config.toml
num_hidden_layers = 18
intermediate_size = 896
vocab_size = 4231
norm = "rmsnorm"
norm_place = "pre"
norm_eps = 1e-05
rope_fraction = 1.0
qk_norm = false
init_std_o = 0.0
init_std_down = 0.0
beta1 = 0.95
beta2 = 0.95
max_seq_len = 256
dataset = "wikipedia_en"
Each number is 50 + 12 x the weight over the matrix's rms, rounded and kept within 0 to 99. Layers, rows and columns count from 0.

# up: layer 14 MLP up, 896x256, rms 0.138, rows 287-333, columns 160-191
# down: layer 14 MLP down (transposed), 896x256, rms 0.14, rows 287-332, columns 160-191
up287:43 38 43 21 60 52 59 75 47 51 46 39 55 69 70 50 60 58 55 47 41 29 54 40 56 46 57 47 49 28 28 42
down287:52 46 56 45 71 77 55 55 52 35 49 76 40 42 57 45 42 44 42 65 40 53 52 43 54 50 62 57 51 61 56 32
up288:46 69 30 56 50 52 54 33 64 35 40 66 61 64 62 56 34 58 42 60 54 41 58 33 57 58 63 50 49 66 42 56
down288:61 34 54 43 40 50 39 48 56 44 50 56 43 61 47 63 41 60 60 50 43 45 30 72 41 48 35 60 48 36 51 54
up289:45 59 32 81 65 41 66 61 30 63 51 55 56 38 56 49 56 67 61 56 50 35 34 82 27 32 38 49 60 45 47 26
down289:47 33 39 61 63 58 32 23 64 44 45 73 24 51 34 42 31 71 44 38 55 45 31 56 39 48 45 45 46 64 50 59
up290:59 46 50 41 20 52 59 49 36 49 69 51 58 57 45 44 47 56 86 71 41 71 37 71 53 28 46 53 54 45 54 50
down290:42 55 43 61 43 60 65 58 37 48 57 36 43 40 46 55 67 72 29 56 63 42 52 59 52 49 60 40 81 35 45 52
up291:42 29 57 33 50 60 75 58 47 46 41 65 58 46 48 40 61 60 68 55 64 40 74 41 44 70 61 45 35 41 50 62
down291:38 47 37 41 42 48 39 44 48 75 50 59 44 33 47 37 64 64 37 58 52 64 65 49 52 70 33 57 63 60 35 72
up292:41 64 51 61 56 35 32 42 27 44 69 58 38 32 40 59 52 39 41 54 65 42 40 34 49 65 61 71 50 50 46 74
down292:30 44 38 48 28 50 45 50 46 44 59 49 24 69 42 65 62 53 40 68 80 47 60 37 46 70 43 40 67 39 41 47
up293:34 56 42 47 56 43 45 63 66 39 54 49 65 56 52 67 71 32 50 54 40 36 38 34 66 68 47 30 43 50 28 63
down293:61 48 40 38 59 67 60 55 63 31 31 25 54 23 42 37 70 45 69 51 62 51 50 65 74 67 52 47 60 29 56 41
up294:50 42 38 48 41 37 45 59 38 60 52 42 64 56 73 74 33 39 52 44 34 55 38 56 52 75 41 55 35 39 27 44
down294:48 56 37 62 55 49 54 26 49 32 50 27 62 58 49 57 19 62 44 63 35 70 33 49 61 61 61 44 58 49 75 55
up295:50 57 21 37 73 62 49 42 62 32 45 36 58 38 58 55 40 50 50 77 41 47 50 55 45 40 43 40 56 46 39 64
down295:23 46 71 26 76 40 38 41 43 81 41 35 61 42 41 50 50 34 66 35 49 50 63 53 37 59 43 52 54 53 53 78
up296:52 57 49 43 55 64 53 46 25 41 66 34 74 58 61 68 40 56 63 58 55 46 64 38 60 78 28 36 58 35 61 49
down296:58 45 58 26 56 28 44 38 50 53 36 56 28 52 41 64 52 51 38 36 75 59 50 48 49 51 60 39 62 65 54 57
up297:55 47 60 57 25 27 48 25 35 58 39 56 68 49 45 29 43 50 53 59 37 79 50 49 61 25 39 49 51 36 38 44
down297:53 44 41 55 44 46 35 30 38 52 67 52 46 31 81 31 32 51 28 83 42 47 60 53 51 46 64 45 58 49 45 39
up298:39 52 54 38 46 59 50 54 52 43 46 29 16 54 51 48 35 56 60 38 34 61 35 54 35 41 43 60 43 42 39 44
down298:36 54 49 62 56 48 55 48 48 43 42 41 32 63 54 43 29 47 42 47 60 52 55 46 69 68 47 29 41 49 52 65
up299:42 52 51 38 47 47 58 48 44 46 49 55 51 50 40 34 57 56 47 37 50 52 42 57 44 41 50 47 39 61 39 42
down299:26 40 46 47 45 38 35 67 23 62 60 44 66 45 23 73 72 58 33 66 49 61 47 52 41 58 44 40 65 45 68 10
up300:71 41 35 39 69 26 59 30 47 23 61 50 58 67 42 64 47 47 71 69 46 43 54 47 49 55 79 49 45 48 42 61
down300:59 67 64 62 51 51 68 57 55 48 46 53 49 50 41 26 64 33 48 32 52 66 61 48 20 38 50 38 72 36 47 60
up301:58 48 68 59 51 62 35 43 53 60 69 60 50 55 48 42 19 55 51 60 46 49 47 60 40 53 55 46 39 55 35 33
down301:54 33 41 40 69 18 62 64 39 45 39 17 56 45 58 40 51 37 49 48 63 30 43 34 37 42 52 50 56 51 65 56
up302:49 58 62 64 23 43 37 56 29 49 75 36 29 73 64 46 62 38 45 55 59 53 23 39 62 57 35 43 24 61 41 67
down302:37 57 64 62 46 71 35 50 66 33 54 54 65 62 61 66 43 49 52 71 69 50 37 49 79 53 66 48 53 49 63 24
up303:54 32 41 39 38 57 50 27 64 48 59 48 44 55 63 40 54 52 52 49 58 61 40 47 42 42 52 32 43 47 28 41
down303:48 32 53 65 54 48 55 27 70 42 35 59 65 66 52 51 70 42 71 52 48 48 47 48 60 49 43 48 57 32 53 43
up304:38 36 71 50 40 61 67 62 59 51 33 36 54 51 60 65 71 64 65 63 52 46 46 57 58 35 62 47 53 59 63 39
down304:32 47 38 70 60 25 53 62 47 50 30 53 38 26 34 42 50 54 44 26 42 52 47 49 59 50 77 39 61 55 54 40
up305:51 61 53 46 52 70 55 38 33 59 54 57 65 75 52 56 49 53 64 51 56 60 53 38 49 58 46 26 38 46 42 52
down305:53 50 45 46 35 58 55 42 67 59 55 55 51 26 50 67 50 54 66 60 45 42 34 57 49 56 56 61 57 47 33 33
up306:51 30 38 45 59 46 34 49 46 54 69 38 53 60 43 37 36 46 56 46 41 52 26 58 28 61 45 60 61 51 33 46
down306:67 57 59 43 56 34 46 48 51 55 53 66 39 45 32 38 37 35 56 35 53 66 60 50 59 48 63 59 95 58 54 30
up307:63 60 37 38 32 56 61 62 56 35 66 47 41 47 72 60 58 38 35 61 37 39 74 46 49 36 47 81 51 21 52 69
down307:66 43 56 53 51 50 58 45 44 49 32 46 34 36 46 51 52 36 30 53 46 47 40 58 38 42 55 51 43 32 60 36
up308:26 45 52 26 47 54 77 50 57 24 37 42 68 47 75 61 31 60 52 52 56 32 61 70 53 59 67 58 52 38 57 34
down308:37 49 70 29 56 67 61 67 41 47 25 39 30 49 55 54 30 49 38 62 61 38 65 48 43 52 42 54 52 38 41 48
up309:61 69 43 64 52 35 36 45 51 49 60 41 38 44 45 32 41 53 33 59 24 32 62 71 51 64 50 73 40 64 35 46
down309:65 53 44 51 37 65 54 57 51 75 40 40 63 27 60 50 40 81 26 43 53 58 46 53 46 37 38 63 50 32 59 45
up310:42 46 49 50 68 38 53 46 62 37 45 41 49 58 47 37 48 50 64 29 51 53 51 58 33 63 36 53 53 69 43 53
down310:64 47 55 54 36 36 67 48 38 39 25 59 52 48 65 56 74 54 39 51 70 85 58 59 60 61 49 60 45 33 44 54
up311:36 48 31 63 39 49 65 38 42 52 48 47 27 65 43 71 35 51 49 46 18 79 66 57 55 42 57 56 67 40 38 42
down311:14 52 65 41 46 48 36 56 45 44 54 29 58 69 49 53 51 43 56 42 54 41 62 50 32 60 65 50 67 50 64 69
up312:85 46 50 43 29 38 48 34 57 47 50 57 33 49 48 43 51 66 39 51 42 58 58 30 32 51 45 34 58 54 50 59
down312:51 48 67 48 50 30 53 50 56 37 50 56 52 55 63 35 53 50 36 58 36 37 45 44 52 54 76 53 37 37 40 49
up313:51 53 55 39 33 55 50 44 23 55 73 67 38 48 51 61 52 46 67 45 60 78 58 42 32 29 30 53 30 51 18 47
down313:49 28 67 63 49 42 32 56 68 40 56 44 22 46 71 55 43 44 77 45 61 54 46 47 64 60 63 58 57 79 56 28
up314:39 53 53 30 55 50 37 66 58 82 45 41 44 36 42 47 55 44 50 72 53 66 59 66 46 52 54 84 51 50 58 58
down314:55 52 42 40 29 30 45 43 41 70 26 46 62 54 54 53 44 48 40 25 55 63 77 59 70 64 56 45 34 57 32 54
up315:49 36 57 39 62 33 35 48 50 56 46 65 48 65 59 30 57 41 57 45 63 38 54 47 46 50 71 43 45 36 53 43
down315:17 44 41 54 40 62 64 59 59 56 43 18 68 45 65 65 39 42 61 61 44 35 69 58 39 59 33 46 42 79 36 40
up316:59 55 48 63 50 67 53 36 42 43 64 42 60 63 42 62 35 60 51 41 31 38 63 72 48 64 66 15 46 56 58 57
down316:53 29 59 47 80 36 44 60 39 70 57 46 41 65 53 60 59 44 38 53 53 54 26 60 52 40 51 53 56 52 66 38
up317:25 60 69 59 46 48 43 54 36 68 34 54 48 44 54 78 45 41 51 52 17 41 55 47 33 60 69 48 55 45 41 68
down317:33 72 51 35 45 56 45 68 69 52 62 63 47 56 41 46 62 60 50 59 38 41 72 39 50 36 43 58 47 77 60 63
up318:63 40 69 37 65 70 42 48 51 38 51 42 48 54 43 79 45 44 44 70 36 63 53 37 38 27 52 41 60 42 50 66
down318:35 43 51 42 51 53 63 40 39 90 44 42 52 50 47 36 65 40 45 57 58 60 31 26 53 57 53 37 74 35 47 63
up319:36 62 57 46 60 32 34 45 49 56 63 40 64 59 56 41 57 66 51 64 54 39 66 70 43 58 50 45 71 45 34 56
down319:59 39 51 42 50 37 55 51 65 43 61 66 51 41 52 63 28 67 56 60 70 58 52 54 53 46 36 38 38 71 46 19
up320:52 41 26 56 49 45 44 52 78 44 35 51 44 63 49 54 28 62 44 59 72 59 39 70 52 67 51 38 44 61 55 61
down320:48 36 52 35 43 70 60 47 43 47 52 44 31 35 48 55 28 63 51 69 50 58 71 45 34 60 34 51 49 48 73 53
up321:56 72 47 32 59 38 57 43 63 64 55 22 65 65 52 52 64 52 70 32 37 60 54 56 45 64 45 67 50 36 59 35
down321:64 56 46 47 67 66 62 34 70 29 38 60 59 40 75 52 66 65 47 58 39 61 63 62 67 38 60 55 49 27 31 67
up322:42 40 31 58 50 67 37 77 46 45 62 57 45 56 62 53 59 50 41 48 50 47 34 49 41 53 60 44 62 61 61 48
down322:28 52 59 60 43 50 55 47 39 35 42 61 47 46 51 48 81 57 47 52 55 34 52 52 43 39 39 59 51 61 47 60
up323:50 65 50 50 74 50 42 53 45 30 58 30 59 60 53 41 54 47 60 48 46 51 28 72 41 48 58 59 66 43 46 42
down323:57 48 53 59 56 51 65 67 80 51 54 57 51 29 64 46 47 37 62 30 51 60 69 48 37 52 51 52 64 54 60 46
up324:40 38 56 27 45 50 58 59 33 70 46 45 52 59 53 54 47 60 44 59 56 53 65 43 58 60 46 66 50 69 57 49
down324:38 32 55 38 48 38 67 45 49 50 33 52 24 62 46 53 59 38 55 53 37 47 48 76 39 42 53 62 47 66 53 24
up325:71 24 56 42 67 43 52 64 66 67 42 65 38 61 70 40 64 56 46 24 49 43 47 63 32 56 34 46 45 26 41 74
down325:61 24 46 51 62 56 74 56 61 45 47 60 71 19 40 45 59 66 56 59 38 56 43 58 51 51 28 46 31 23 44 54
up326:65 55 44 66 43 37 48 37 53 63 65 21 55 48 55 44 59 36 57 56 64 33 55 44 53 50 50 53 47 50 52 45
down326:64 60 49 66 44 40 51 36 58 48 36 37 37 56 53 54 37 50 54 68 39 44 52 54 42 55 42 29 36 39 52 58
up327:38 45 36 39 40 49 43 34 61 48 46 48 46 63 67 56 49 71 69 42 71 51 46 51 56 61 50 35 57 51 45 73
down327:54 46 59 24 21 52 41 48 38 58 33 34 42 51 37 49 43 57 45 41 58 37 83 65 45 59 38 53 13 49 57 31
up328:19 14 58 32 48 33 58 31 58 45 53 29 43 42 53 49 34 61 57 45 48 45 49 39 46 40 51 43 29 37 44 60
down328:53 51 08 39 57 53 60 49 37 63 55 70 57 53 76 55 48 37 64 41 41 57 56 59 42 47 36 64 54 41 53 27
up329:37 56 41 56 24 48 53 64 52 42 53 44 24 65 57 51 39 40 53 65 42 67 45 30 56 41 50 43 48 46 44 62
down329:65 40 36 63 50 49 43 49 39 42 43 57 42 43 56 76 51 46 43 27 41 65 21 52 60 32 75 42 46 43 36 56
up330:43 66 46 34 12 48 61 56 58 44 42 58 45 63 58 54 15 35 40 46 55 77 17 49 39 59 63 65 56 47 53 60
down330:37 52 41 57 50 37 42 45 63 49 36 45 51 31 50 50 52 41 69 45 41 64 29 58 54 38 59 57 44 43 55 53
up331:74 51 57 43 39 69 41 49 61 65 67 39 44 54 39 63 30 26 52 27 60 37 58 67 62 69 59 51 52 47 45 49
down331:45 25 65 56 39 45 56 66 47 53 75 31 31 44 49 26 56 41 37 53 55 34 52 46 61 39 64 29 32 70 55 66
up332:48 57 53 48 56 56 57 31 37 45 61 50 36 44 49 47 63 75 41 54 67 22 56 51 45 27 43 49 41 51 59 47
down332:79 50 45 67 60 57 62 58 68 41 45 53 66 21 54 64 37 13 53 52 52 42 51 63 57 73 30 52 16 34 54 61
up333:58 59 70 57 49 39 61 53 54 60 51 30 36 42 65 60 33 45 50 39 47 60 56 50 35 32 48 57 40 57 35 38